Part of a small language model's weights.
Training: a variant of SOAP for these matrices, 282M tokens, 4297 steps.
Each number is 500 + 40 x the weight over its row's rms, rounded and kept within 0 to 999. Layers, rows and columns count from 0. Numbers have three digits each. The size before them is the row's rms in percent of the matrix's.

# up: layer 2 MLP up, 1536x384, rms 0.125, rows 41-86, columns 288-383
# down: layer 2 MLP down (transposed), 1536x384, rms 0.11, rows 41-86, columns 288-383
# gate: layer 2 MLP gate, 1536x384, rms 0.118, rows 42-87, columns 288-383
up41 106:500517494502516485533490473395466491496527579462554519485504553560521396514494565496494547470503439489499455551531419552546466513541496587512489467458449559458470515463481504500507529544488499518463467463499505511473483513439477432472455418503492499491511558555526436465522477532472552487
down41 096:436500456510497505450540474541504534505467462534463446517503512558534518471504491513492476494464535559460632409540484432471515482502480507521483496540570501532511507532513512461540536429511515476552562499476528493506544432556488571553554587494550564521493438479449595490458508469496474503
gate42 098:419496494573464491487470503460519459445487456442510483529533504496514481503481487533504480457535402558514548471519442549533535494488507512524481466525543538457551466610544470544544476511451526507553452538553462484503537485511566497573433492440500564580572446407526555567451442489524520576
up42 088:568496504440511518485536473538464520536512549544462517501458475492505524485504478438449543550481569466468423557497576462480462495528465474494522541498462501562448549461474547487455525498542491544479533511464536507488467500485440482438528489555462467456472549568504452473516577522481495419
down42 098:474502465589482517519434520446544442478501469462519500529563505504511484511518504484517489436560478559524411471465415508481525488501481484489468489503514466458507456554522457511517493515488514498512473563542467487493531494518550504535439503460505524549601459456476548548445443438486464516
gate43 103:513426517470543531442481507506394529488545497450482509510507480483481528459519475503521465446490487518472490506460442503476489524535428440479447501499460455545457466537528504475487584499455441528523488431529564521468557463507491509452549464489475520482464518602463378497510491517507486481
up43 100:515465511544537485491428480516578409552516527529481488436535518511565499442507506586442576504506452476422539498477522436433445523506528523469514496477479555469546509461487509499439471533479495494498443431473461569519487566494566485584541530483598563512522458508552460592459473457444469520
down43 104:431510507468465458558519506483513553490445482507552472442490479478469500519445465484513460496525567574571399471556517515496565448480462498589473478557498509485510476509525501537493565492549533479513569475425547477584505531501533512432515481502486433512524474565442550462498447510528526447
gate44 100:520480501537486505519515410479496541426444551458509507527467431537493479572513563539476505598511464587573504576547466523499452489519547540490535514515530501490462456496476426535460423477522492494438493571477465519523542501447538472484500504527543533549522483469538503507440441514530472584
up44 091:522528510546478544498495443482449517364494539484500507567480442531506495582489563597483494610502480571530542523535457520518467492463576563501530487487496510520462437484511456495471425474509498478495527559497470567548532499485529471486498470543502505616532523443563476511490414539541470534
down44 100:494498506435491468512429550494486511576557483511473457495511526450547478506510479459539524394451503440514561402467528496477536479463477395505441480467463465464520567517494488481488531466537577488610501414556514482445501439516468557506547447471488507500459503547434510502479519520439445461
gate45 105:504537505535463519524516488536490459532517453557495490577568559552527534502499527496541476573446461494486463540499469517523521536539520493476554527520473478510484475577574546462496533529549464537540565516503475519492503488481399503557507474521507525525478453495549511467544478480535515582
up45 095:530510494566550499530472480509477419495495464545442408571481491574504522492506459579502523525563491422476486493483516494503533512504537542500482485494477455522449529506536547482518496591510494572498502508504538550542463582602486482608485544479458469520525440462535515519572414474483525550
down45 096:500560560468491464461482507442480565497538513465517518421478493496480465496507517505472497510498511478557476468504455503500463449476484468525474466531502578486510512482478575556446493413484502450465509521515548548483541472453516549413554465506514490523475595499490485516462561523469498514
gate46 096:531420492519499548543582502434469467395457458457475502551447528485494534541538572566521564552442520443509432486476509490538465466574502533462485537483539424555537501488508410455521552498588446518495532521557457514485438457409467558478491495461471493485496442479502453464492536483526536497
up46 109:550461514526478504528540563406508451439475461465468530538469544509453554487533566563498537513456548500481498491527523474469434518479520517495491579521503446554509509479545392461542575475496451522480544570553426494439485457413497555534431511445496473494473492493536494421489516512488552485
down46 081:499504541525463540514510497544503526571443482395557484459496486498573513534432440460496553510509443528498822462493494511491526505550504514481521511536490477504520514545497529516514435574463509476518504515456562484486433504461525505536561545513494530472489458499516499456493504483517475542
gate47 106:487543514515560506526481515480554518457511475506439406510519504523561537517498493435549600485488506447522428435478482469536501552503486472538510437528482550524524554441490501464505497490512441524508449502477459516466482471504535508419548611541471529467484533526478473500501583516531528574
up47 108:459522535460551546464543492482531462455493424552491471550509493518534478516497490417484574533482496517515527463531415518525472534536454482476432505463532474514521436530442585511489467482516442545510476531468415489538489444536517471463515578514502547559469503412532412552473531460485502530
down47 104:602518429501490521530462537497472507523504510536545553441492509474467510447517520536456520480548494500476702563511534499474500478504514540495535514535489468462515525492520489524514484546470535491542536468570562469483492502450480563572517462531476541475484497579501514474464479561489461476
gate48 094:503508565523445476469479489440495518581477402494467554535424562529459535537516485482518496462503437474488500538527491501534500535474498535415510524427492439472518505499554486464549500498545569480457520427526483523472510519482490434507458416484528434540458505457468428500544518507461536458
up48 104:481536543500523465525518524550419574491592514478493511451447494579524507480408507442482536480483511502445481458508496525497432488466490532464527503476516504464468430551458423516491509450505505463453547545491513444484462520564455473464439446500380446543484527457465458497501464486537481556
down48 101:503474474468479466455520491443553475519453489514494544530544482421494509481560530564472468538510508490524494518482479469451548543459520473533480504543489522524535557413489573514509476485520525515595466509499498528493502506493513539576551550502569534490567459526518522502468557514462546440
gate49 107:557456497573463533485461544499513522513552515468511574539471503565546511427541542458556538455508504551528492516475448527494545546456515518507512447441445471562555475494510483527501456513426515433477516479420446523531506506551518408492445499430482577565530496513444505543498447536540469487
up49 104:493491507446551500516558511483532518483487472519520428481517519414477516559482494532500468499497435483519529452526565425475453507574417475582492602548522540506498505519481512461537525484530518540517517492565491492434556474470507580492488469546487458536466517461527490469460575503500540470
down49 101:533478505602474487484509499490471476561493479464514546543513537548539473434555527479503564507525556532478337570437462560505541494403608512453495440545494475481505539427481537545482530516459445494457462468437454535529463538518485449492427540402502506504570482495461528554544444518475491467
gate50 098:593526490489540532486547429456499456510508537503520544502521467583459508539522531408541454470475495525498470480480511491475447470468395525492474439452452519518515526530538500486447463545549531457558500501488580418523551483398543508444492457541528550590488440450441538476582448474499520491
up50 090:429459522514493528473547509507478515492539462533524498533453550472525465461506520604454555497536473543502521490518567512500556510479554478521478546528502514437474474478441494459550537456493509500456462513528392584538492492546457482552465480463434467410521504495464471491436540464449492515
down50 093:573529461478496500485503508485524514550405505444504536450529442505483545510485524413503468488434463515525440520456452492524494513513432489562508407454505452517468541517530514480509503539538465455539530543465641459467476486490504473457581560521520489599476498493478530470525503477496473458
gate51 097:425456510497484513479540500528480428497513431484483482389543496492547489558493488505506458567530507491515416583482495476527513550450479537472551515478541538493549524467510544528538534466428571520489466429480551515476535498511575521441521439543542509518489464525473512533472482517449561485
up51 099:584513567510502462494483502481511512529491538403504505433588519443395517435513533504542532503514598499564499460538521520505513454487509486626524531567475496500488500512510529504441559487452531543535527502641466543464505471510427543500497507502473493488516515482533457471601585532516561418
down51 097:436487429502495527512555490539509459460517454576475486513457486512586484568485451506480450499509450519479464573462439515471507558518478522417482481454525545477542501497518482471551452546463533460448492464448573527496548495471624484492499491491513536510514474521471503568394407475480514539
gate52 099:610514534519526532482539499505486479555461491510530429587466525520549525533477544570482504500434465520556415518477492502576542513521484516485509480584466511540490543442506515498455513457532506472493536533496529530458522431508458490503568528556536491485494551466527455459462435548485538531
up52 094:602477482499487534420533518494467455497525473503548463475470508541622549554478468519502478466455471469531552506506536499474457540555505479533537481546526503517465494389534497505520524529498560438569535486484542391466464453531498524501447475523484548547486541423517464533473503560457536513
down52 098:485473486511518490554496490518489541487420517555494455431497427453407459515557506556474565503440491534523463515597452529496470553532521442523484549405517437532493523559517522521501435464497488512486477523542460595529492578467538506494539483451501485456444516571448543494450493475514454430
gate53 109:407510497481424528523492506493572498414526474515474473525485611475512469484549439498460510564545529466421470551462487490506476556542502484524497463436523514464420551473456515523550604493506471518460483495542437415490481460455481470496424438576471536583494460407545459528415519459495537426
up53 109:451506547502450554510512529513538436430499472531544492471469529488471402485482501557499488517506510523441415483456515465482461497475509535476457405450576493467515517449479473497566556498464458498459513523498425530435522502527484526495455532577545493483559476466514556511424546497483461505
down53 100:540525454501516455475459502530470599577490501481459457547516496523497520585518550496444463515477488522552668462473454518512532431503523484490511562510521545535513523526540495476433536546513475511523540495498619465457494497450512528524534514475445503495454531528449522511520485438444548522
gate54 108:499535470491514472498511459489452507472528505483509555522430476522499594497470467517482461518444532466543517485467559536532394529503527516458561505383509565472460497507438478494527485480544423550494462534468508520454494485570476508480528512444576485543512595562479532493544538512499546522
up54 098:533510471480508469515529436483480548499496485473517552525439498506516553480493466499499488550435536494514565481493538535517410513497538517483543495395505576455487495497447480498489498508549416523486485530468495521466496482524472536466524471442585513548514600561483514490555523488502544539
down54 096:484466525517511503506484547496461506502494457483490477457570493519477459485469472550457519467562468566508515510527448482453548430496455464535495541590537427500538486481566484534482505515475579500513520474504498501537482534498564568532512470526460485474504434461543438486431471502535432525
gate55 101:481577439509487540525487481508571549507539506487508488543497495519519485434523499467576510526540506515478553467515483493524501504457523519539421502476550538493555512500507512466479535566568518515458519526527438518574481488405497477534546419507406467497516522541532427536522544450526433429
up55 098:564447491490549501457506525464492418466476475505523503487526438480497465525551528457490508512407440493497451474489489497491550480508502398533456506566441543539464454538517541486475594427461496420569467478493550429521493532486519415450503499490548511462481537509494483508477433513401507576
down55 103:466499487468463496558530566484560508517479576468477470487482544451583508523501424525560496519522481550532514524507506440547522529478431599447549486496571439496451509497507443532554433582575516541451529445519499461460515499486512516538481593495448504504519500505519546482516505559563512481
gate56 105:539441459504473467489412489570492541552487532560543511454484499517443529489488489454521455524545429532468459483476486480399510510422478459500506499482501496506468484533537530465401490466492512461528499532502438520503502456493478435415509492454556533485514420547417506518464531573512478575
up56 102:465612555479550499501590544429427447509468503460476461527540507520541482480458534518537544485444545496544499525521515566534514523599522540495478461528529522510520608503491525492642489514489471557484502527544553514456505492515503516590477521511488505498469555429547446444508483476465521474
down56 101:533414484519447421471407514577556547563505531543533529487506488523424524486509489503544447517497402503464478501479491463416494497412478466515469512452510551532472419488518501521409530458497516517454508504503421498504520458496485466413516455477507515522584450564434561586444509607479513552
gate57 111:482499452444424494522534484517457478480507575519557493508463384476502515487503485566522460487532440551475461497492449470578576450474482572436430493448454515540456467470527466455487597568558538598550520552448557523559499539546479479492506501497500520481496483547563496530457443493513474529
up57 109:535460563557591475557491474492483580516502439431512515442509613540456451528492496430513515563456513413509499499506509533482433515533499412503510474533524500430522500537458495522462420432497529453513495502519399486419480430477527554448455473536543462481509480483440566474519539503513532458
down57 102:470562439478477510397503451458520483524509518556454540536541471514521497445523459515544558499563507605521365487506471501512526553497461475517463567443520516534469448530458538506525551551529489538499580502437542526514570538499516489516550431485566526560542529531603489547462446573509439520
gate58 109:466492474483513484495554497452573439483512486492503392470484525534480561535467518458530502547484524560470469512542492530519541483488531480536494487506440549494518578507540497490453476519542589495517521480475595460434603552463464404486513452499536531525442498562507456514491414526448515473
up58 103:480525446483468474513444476475485489467511502445528588406471494459468526499467511547518525446510496504467524516495476509522488491516505484482535470511455466500555493540535507468450417467503434497495545470495536549541480491461508556521541473526422540494566564500554490564492522416545459517
down58 103:540473519487552491373556555506544463527515478590531507591587520521472470489496473509550488563443499480531455532456510512458542454452536476545509487497529502501484530465465473564552582543470540455500455475499451518480475497528465502517463458504538504496447438481492485524498530543455571510
gate59 086:545490512487504524567502504566529514488502503512528527459490503494503522417486452453517478524444512450459482567514489464538515533505523542461583530467529589550462472522509460438514419553569452565452500469453461544538551488548524500567501516477446415465552504490565455507562488490437476548
up59 080:532481496520586529488530481558498452522493575494422465543577519484518524451422467416485474490460518506430476514453516433579544514489526535499509482491483418440534474537482503524504451565516467556531503490471528512623509505532489539535492501467547475554473478501597510559520500520488470455
down59 084:514459591486527556462512506523488601453570479525556516517451493474460547518537383539561525514459498444435543506485492523488523474495534519509564515507559550540468472465497490480498482565482558565501560487483495495468601541458449512510485585476471411520533444515529490547526443494468472598
gate60 103:516547529486456441511471534496528496523534531565496524581575480493458465479525525541463406466497491439451523537503493434496544537477500560514439447446517517465534441521553562500524542527529461543443509417491546525469481488459438484539565495501507548455573447520509652496492492454533479446
up60 104:490483550521458516481581458545497553531458467480491490470510563524522493550504462426458539544465504533579488533512505508467547504480487499512460577627526532538491572499483491517493485480513558514522446548457439485493490525503465538457501412554475494477465436532548449460464495555435475517
down60 104:548504410508525521478442548458478401484530500484506488560458430452486491501477583550539505474499507484384549478549452520568442498529535470496509443424467520479496428500554482458479510543506449476511561537498522537490427478493515493510491562496504531532505512458466515531527465453575499459
gate61 095:540622496426440496486535521540509569519416502552470523500501521550516438523496531531478427445510561535444556448441509520509545538534460508512481548468497471470509471533488511552525555526490521498486561547556429572506455502418541492471550486505506526539475565487447493479501488515554511503
up61 098:476532536423450488488498581512502467509534473515485483456464488497532521493486486568459596449497465503450473438521507470497532480504535508527514509555480524462576523563537537451523422559434499537551439489481571574534470489512516494490497508496535537492487535447565539457525477489496467532
down61 093:541480435599533540514491425515483456480426556476547468543554522470452524530478498478589444560535536499573441576536490588497448533527479514476437507500509502506474526432488453531448506455520507500424577506506457426492518517488517501489486472473460517517547535530475477527494492505510546494
gate62 090:384513471522497537472479529484500576509448507473515465568522548511623488450554508461482489542548534507532448465481464512472552471491419497453534480526481451498435476565498465576512489491453476447472512499504531492508548515530522507514493509529489620512536472468453513506442490514522433524
up62 082:585475566500554494510549495530480482483477494495493528437498457445377496533425504523571467471462439471467514558482528532533477527484573507588484511455481540541540504455494536455433509538541473559518479465494472545471477518462522539492502496450499359500497517508539523495546561495454547475
down62 091:429494497497447492465459472464508467567497475521453529539520522476544508397540537566514500477553520422497463550512496509451528437521462522465487470519478508499468495502485469503478533485455480468451495518492563493524507543574520494448543574526445591510492436468545484510470500479550426490
gate63 094:513517489459575513493501527480406475386530538479493424597482533529458511464539465536495503418546501455493469484440426433525519457540607559499511515485518489428551421507540438532481476531481494544440446543555500502504491607446502472449519582507586504480502440533581564601447482538466449483
up63 093:523529522515442523470520524466471540477452527466516479564439511556510356443444572510505502532432442539584512458508449545497511544526541496499465457526496454488468496487602552538518542467449559414541480589443481490478452488517516436429596551457473471453481505554462485470520490470546478544
down63 096:442535516526495418486472453546519473544472438483462553448543459484489539503497537484496517509534536503480437504476502508520464496499425493491528478480437525511486494539455441434491528433573503465501513418533457427494445445508530568577473406547495475465461485501506435477531569526518533474
gate64 098:460510525514492510454451513452498476501497430498495530547488514549506524363521481503486517501429513592536424524489475486505517541499495478443506521524426499562467503515501513523432444474483421561497531495543503535488550504514491565459570548583501537579512486496453469498477487465533591561
up64 097:572448471473468450529543469566497487518488519502537490476485433456499461584481543485474457524560499397475532472511520521529514480495507476553505473498552533488542477523530514467547506490513566427518478503450468464525426474475507469493436443426485451457506523504530539517509507549494411468
down64 096:528457466487478546457526538472444583530473437525498519469492468489485518406535550550440466568514452578505331529483497517523507478435518510462482453571516484563516497554537517556441474449509445532509452482484473520443487526528503543471536589518550535549438484508511506437486539479531566490
gate65 096:509472535481472435507559541467524462480461532487463360483524506545491478489559536435447480500539579482510512511438541528511505482502533493474468533540427433518438526508540524566498416453536487443467455486566441490478490522617522500493542525569563537468534473486577477452524481509529448450
up65 088:531490506558548555512475527556515507514554442544541597518456499486547523555475469517516495486478415540550472474587496448474522539508483521541508485465589562473569510453470468438462564548466468567556576496437559514503507504380477493464468511476415526541436500498455543536426477490481528517
down65 094:496455504453456505510477490460522448549470461450480414487533475448498533450510498429508449480532594421450497543504498471559469524498507554454528509562447483480456522540428521489482468485480479481437426512506419466536513494528495514565581562546494519469558500516547481415525487509502437502
gate66 094:432490476490475430448513583466480564414530533467509550471539471556560474400472512557544510501543562511535493510438470499495533526546485456486517440531503562554443453458554522543506469452529531530444453477490510534539489466536509486510504541466461508499510500495479453489503486493525437505
up66 094:527523516570528489559436530597551559529579526481511507469479494424513423472422520556533481474497470500511524475512520489521486513541472516553518509414476523511517513486494482463490498501553501495574532518536491533439587617451496489533467536449524518524473543568493437534442489526468512576
down66 096:484461471465481531484471476472468440530483479477478493503501504523448580572572547439505529509510472501442611509514505525473504466458477487479510444574472483424526474543522505472513457533499534515452430429450537452487451466528532568472539508509499519459526505469531591475558513507493506507
gate67 102:448507493531450566494481524498518540533532580540510433490582506564481521510464453517507487483535448454523499444524465482537534503502484522508468468549491534480540436463580535453502481564440502493507518503471460485566443555512464490581504527501523496498539586473451504525451554519606504540
up67 097:546493509461564452525545470484465480477460427453472539523454519418536459479523536461462538499461532523467452556442499490465467474496548494520524511449532459491454569549454472539466533424550465480496452502515511488462584446503559539448503468514474513517483444500500504464502478493400516465
down67 097:523509477540451541529472539521571450561511513522467463519536492520520489490476449515500456495519465426455493409525535480525545550474535541529522463517505531478513473538547509472542497556445519498518516502524460451562441511503463466510495636531470518526501540450475502477474509522592496502
gate68 096:456430492548480478481462490523492570486527528515444463447531392481557473437456520494502450584543497507552487463436542500509527565487532437509519447531525518442472526509531470437557464495500569559467501460518513550485608554508469480480465590507497534533478519468414531543464503518536494519
up68 088:562524518466518549484534508455505472485475510441521524497476571493469518560554461531495543416495518545460487532511456507521512419532436588459466511523477502560504513503545526549490558488582416443486479487474550457485396472468542466510533421506507480476511514545583450432510443504459512503
down68 093:525453535571458497467588451529555507512508496515461448481499477450563464486434534505469469573473444482447434500477561491424501577486526448547528521484491528467493541521509490485501539438552496547488450539590492506543531550542479481520509609488406516496458500447457502530504528490505515512
gate69 101:526503480475526453540468551471493550469549539494430500524615445519541507475494537519522526504538509468506462516507462531473473486448456497444444526499477591455520485491562510527511485529596511454480444478562611458530554524509536510473479496495415538530486454446576489589499485495488441550
up69 098:439518547503448581470498464524494440509459467490566472456418555500467426506511493482472471515450491513474525496452532449520499501544530469521535500476498415552507462532460496460505551472456474528533562543403388522456427508488478493523502519494597463501484554515403515430490492512466530451
down69 103:525430468523535459552429557463510583496481498490527474548579445537565497487498494526458525485483531462528430501492487600464488514427488473451442519449470531494515482447565532574488524521515494489536441492501579414511542516506493497465523491473422543530474512473587444516465502548512444532
gate70 105:508437503529508486493529499510517517513488505439530502513483417488573459577480540503486474542502528451550495502489457530538508505477474570482493495505556496521491529515521576516469447506460551532515541497439527468532516548539524495490564456484486533477466491471504485482531452512525527475
up70 105:527456527517526535518486427450546426553482437538500471548503473517494453432474495460495491476467508503453482522450604462532574522501566515528480512545434504500504512479524585456485453462457492489533480516514545521493500457506420413499459465486515506460456501493496473441515505567488534506
down70 114:511481504509536511502481516510544521465517462442511503509533477526549434550489513515544449501480478463555465463486433583509466486500496497475559466484499461505515538539523492475518452537535493440508499472448445517453511550514539511386519505453505464556509496475511505552521513426488420563
gate71 091:524571493491427513505415523515447578536483563519491547468484526546538487567513479476482502492496573472540533469561506509504545508462579463546511415462538496539422520527553480546471456491547510498468493540534580499476570553450515565480530409501544523485486507562502484460492485490557527486
up71 109:451521497418545483491524490495520485505472490508521528475475464499422561468470466592481479451488522502546514511554512477539498569604520487512520496492472515558500460459524444478491561500452534543494484515501548467455526484428550435436466577433413511498489579574491502496477533496509510511
down71 097:538524529542454504504488552467521486521518466485442529539523507506573477539534549472521524572523485497462472492487474532470496399398447482516484539503565505444477588499444515524518525532521486480503500520482412528475495555505466562542512431553546520513479444442490480472522497491511495484
gate72 090:523486473495546572432485510478455530465518497445480512480458520520462588532492575460485482594503447516541484464482574547491469498567389532476496526462456478525460530479458525531480456439546439486518456449495529577543457491524563425558502553522472440430478469532535555527533471444498576437
up72 085:526540489426487456530522529558492538453436493487516491497466519510573492448449449567556508398565537476458497490512493442585505489418518472560522554457522509485525487488575496456538473492471547539528543529522458450462507517482446584433513435546453498610495537498431474407476492513543440534
down72 095:465467458538505501437550457448476479549468493459475535478444477465493531457503522461506549560423497439505459477488531529411459473551484536453498426520445513529485442491496524541504521472550440504506425463498552540516473478498428450520469553560481495381484501490539605523544468494558537378
gate73 095:577497486495514524529486546432464442457448517472520527586470536462446519448555493421505541507493490521456492534553519524423493563520455419450481495461478486529481461479522487487529509577542536473428471562523438520418554506471459476484510488502529508529453498571454509494503532529515573565
up73 088:486510450464547467397525484538427562501487449521500446528498444473553455462508550517517468517498543479552535454456525444535530505469507447535405496529484466495560476447524481505473426530481566473493519536465489489555431523469450479521471509567477466426503449499504522588564489540569527500
down73 087:537437485540518524577459475507512428444525501566444513485480482509455540507451548430512561502464480520448569544509505466437492558513483504516521579557507487522494496581504539473497510538527463528450527488470457476477461491450517524464487548508488530462509546482413511439437527486461529483
gate74 110:497522508475509535532517485519551483467519483508476516526489436496580484525585484498578499480476511488446482474453493502475501536519535528494502563545504496565509538486582519525533483582415519515496531486482561530571485416460486401471442518525533573602444496511479557534560517455495501480
up74 112:450488520513505515505481521507533581482533565501439512524465404509516493519519429521553453443548513476469524519492443475459487505531541487471496536508495513562409549502558457507514463528497505506486559450439680482482549514472552456521460524517491521553472490424465521563521508430494506506
down74 101:565583471517475504469464522483487466516459455519555470458497603473494551517471569525423555525475475479580510504460547551532504483454454507557496488520535484502581449438428498492441537455518465517526514533541416508477514547532442629474557472478479483482527519469554503477430464524424491479
gate75 103:548507452457505503545515520465481535500485411475482522512406566530568494504532481538491464468520531514465447458518416502503582512541546543503475439571404425430516520520565516497540497500441463462494521502460435437498502529537488421522523499538522509540530527458538453435484490512487507456
up75 099:550503525462476462572518537427512458452538461531459522626433599502528488487506511510455512424473519518528447485500475520586455489499521515550459457543483441435495518511544496503524553469492466498525505509479437503450491515503489474519545597585489512507504479466480457421489492512514459516
down75 100:493514462515529521469487492509501551524463549444565516394574411532470502529494534471534464601511483457506595527499530533461524497506481498490597547449531597570519411493419495524489492519502519475509493450514541527537450465541489523485468433479499506444497517538485582518500489538500515485
gate76 097:505459519455510493487484501566408599553450523493483418532524479539506497472512471376512561498476547462530458439461508567510457494503528550529510445475528480438448500507588523486490401483567523494514484479474493487573505506566461444413486531544536501409466411522532543485449486457529538530
up76 117:457436520480539519530503444500449575541475528497506439512542462533513480485541509431476555554484520466539497514492529500519489466541575581515449455459602476515451505513503543480483448523562515471543487496530474523533476499564489484442429482503560517443485447541500560469452462484556522514
down76 116:507501455484518428540501536536503423512517572486476537489509537561494531481517430595454416527494472546554587570440420497502505526439509477475488590484459501492567503521499508476529513519483443456452556497523531517500393560476449496529398465559500472546510549504508526524520566533510573495
gate77 108:490474495533478475532569504411591519484454485446507464544554524594499423466507513480534467489516491479543532530486505460503548494550477439487516517443495529591504509476480516518495496562499540471508525474497505518430575501442489519441517531501483449533509517553470490383473475525501562477
up77 109:498494506472526524473460459565430478519521538548496549444464470414503531531488509510497529516495513533455443474546502517514446518488464575521467485577516470430499468525527474449490471470536468545505482511490498498577450512535515490566491502487526545474510502439536516639560523483512456510
down77 098:507473441513474478467621488447522527508449465511479449530511481516458365496482489493545527490504445528492451532471479520499536503497512426512505497402461537553528463441480537592506505570501506522516531491523506551503619472477483521452557502503477485489484518530437513373446476502491530518
gate78 093:444558514509525521531504449461466485441471536524539542505455476467529447534532490482463554495498623514521541564528497562470479471550538485537513447486520442480543489522490571508542528498425555528456486483501574489455571528501505491458436507558525485572495475525495513524509470495473469493
up78 111:529535506556479561473461486506514495518439497570525516549468556527468444544493511434528517514499508544532502552542522545485518524467472479490406487523509497496516478568531493409500495536451485511489514461547531553527463488589481516515488525473577500535477547587487534521501399418439581425
down78 099:485496518470502440521543515483481492463550436461437485487528446441543568477508440565446503524512520455496456436460487492513486532521530539527550527503510511547476532435500490611468494460579497470537510557429467481490507520484502485478467460561379489434499443456505471462527588564555405541
gate79 118:546417473509487486524492495493540433492504565481487552571513435498456562511492534454481561513541467541509473504507533505479496505547490518497437503521551499509486533507566556541464472503481560521465534530506585516527482432482496510532445441460447491416468510434529461538512421475516443532
up79 108:500523496536480478466533507455458530489469511569507502464441497521496461471516514465528587349502457494498480486495499476477505421595493497482521458498489464476459515479490504487502555435468487479483499464500484469434517532489573540445527515529507534543515463475486505458552524503437461525
down79 116:434523491478487512558538528454479547545565510436485463463463532463483459540494451575520441543477507438498573483565456491510459568455504456541523461465480482434482466460460492490507494535470505467540549498484506502475536533563439531456581509498504455605493489594482503514465533528489515409
gate80 104:509508458414494487504560546540538478557413548540502491486508503512481473581501528524420512535428541480574507540468480507448487443519446494473489439507542512534517571457490533513411517611473406486552463518542550506509449476455515514498530519520506529471533428465491478393407451459525473531
up80 107:448452459531472480501475520474475532472553435455499515484544445549507490517503474474571464490522458495462462493503499382488531564541509456516528554460528462521510490539509495488529502457488514509521523467547503465468460469563599457527507474476457536490540490501456520488559476539483482400
down80 107:520460515512575585519561476501453498494423510555475529470473515418466502443479533522442544455461544497505448578487489577537486514465481469497486494525458458470605440426489511567520535498470401500565494591486529536499535515508447539544515518473593548547480489566537473513515483485554509488
gate81 098:518439460471514509480583524562526528492519516475451457574495468474523545516501522460472486517510498510539463469497523458546521551479447563460442484480565564537465518582534560468487544467536471472578518451586476604485457502465505511421522542511475440525467457532482473438554472561512512517
up81 110:510451473468543516478579473535512483487511518497449486531476455496474504463434488496486477575531512485528477493471513452539565512486473569504455500503577551537411521553537560509516614435487510492554546424605462613478478493411533510432549493506532467532465497536485474465515472539506502501
down81 112:511543491497457527504485487486506475491538495479518517481464511505570490499532427492495541464504430478380614521454479523582552437585498490514506488560556478582473440416453489447539520446509498500540501569499520447475538489483551486500474542479585493483561530444483462554469535473433538485
gate82 094:462515499541441495559593515451498543549508490554472502477497515437511507493455529559496420517518470594562517471560511497499486505532506460510497504431435520518453516444538490513502479485492485493485503508469489515461519540462492443543440443460524589558504497543501562531399430465480478492
up82 102:583524455473536513416486445511466497507490412499495506530541403481522571496441485443552475441475504531491481473464511558501444454526551478548470541542480510494511459599516544526505488494416477475447463495618457544517407404507498480545528545535523546517499558491514492544544463500541497561
down82 103:400478534500472503595536569463553529467475542563527498434499593533512428483493528530524455526526495524508534530528489486534522560460437484448475495470490482497488520411514473439504538541565517547536559512385552469530569610546523485452471485506472486457533461531468484494503475498436525499
gate83 100:539502573521436516496524549511539501498499501462560523490508508485479516551503530520447496510505562527493458451521547551498449550591584501449489485543448551494555477499498467521409556546542439481471445564480495486600465519487516513524466433497470549490413548528506451488525479509560484503
up83 105:482500410485590509508484436487486517491513508537450482528495480513554483442496487489581491492519470512513534482490451474492530493399437482535526502465570439493424558507525533488586434477467536519524556445548467508411543512532460465491502585509493455527591497509495569484489542484437541503
down83 101:498503465584484491504538480517543493520491565483573519443500493518482506540497563421468528461515551535416446465502531485434532570546528495514454502562467462479550469533542511501452514549539464521511464539395490476530428519547506524472481504537442534477416553550522462510452570525483491460
gate84 094:487491482442516396469534487520563470475502451477512571458447461465466517387491498420513550462506553498503451491436551500540524475473499435533528486497503503525594531501490499483525432485499455451476445495447548373526473492507524535587561582492459480473466483476562458490521448510502522450
up84 102:490515490465476521493515564482405482473470471523520511514530445526513455485538478555503467464473460484546551429476451538470466535594395498488467484471530460441505475476511505525534540456500589480480484472462451492486456491587514576475534485501618522494538473521480523433539436520568485417
down84 086:463473480541516547546457511535487487439450483443461564531506517475465457447600465535567464504525474506536324574511503519441525442475473502527514463471477522475456437515515474493475515498469482505522554448474514563599538501512525452515548555493459493457438522480505520512516539500523592471
gate85 099:527488526480505533410507503489508392583512559473474510530545492449474495536510477499583541564501505478486591509482446531482530541569466565526528534527407529480559460523518594476491514493493469496426450477537482485545555397486502453465534551438494571503475507562459453511477562467505525517
up85 104:532450458467529495499580449530497572501500482467484488473530469461526528507543476466500508524483574473522456409480507505457555432427429417504496544576521400456537519449566520511570507493468517479483493479560568473418493493484525578577474509495466507486541467453482535483494565461484482477
down85 105:447501530515488545503496541491489416520502529520501461522507570538464516497484486528523476492453438493459508594531457468563424607554585527489547486411474612530462512584439508513413478482533448531504459513434453509546488487561460413464521538471509502515500489570521471537474474500528489495
gate86 105:480495478421459532506456537481501504479558450566539565512449519484554515444530465572450507442496490515481538550475514455485421544567523491515483530491520436484521434493498561528514481501409476517480487460516487506480472546448495453452452518543504627488475574474518459611488492439482572495
up86 105:514525546497543486511540502524506500516526484591567494453463485506496491514487538495450434526509460519513488442521508553524479500520514496509499505552577488497483483513482533497497510518569461489484547534493430490587478436513495587453442562528450539540481467484522394549571479475459502522
down86 107:531512459505454554478494497480587507489463506496391474500509485493509517508443404455563520507455527516492517532446458512494515531472524491494532465441397526458561539449465461529482503509484558505525500524522518503471505522542542409525545443507544461470484547540464628434466471539502444466
gate87 094:497494511425563463432424430528394549499520500517460417492531478592488514451562502481488437500544514455529448528463538478511474455483397468477491464435501437458582453511515449490468473518545463517458483498542559491505473464430502470473490470442538551453506506546489510553506495558469525535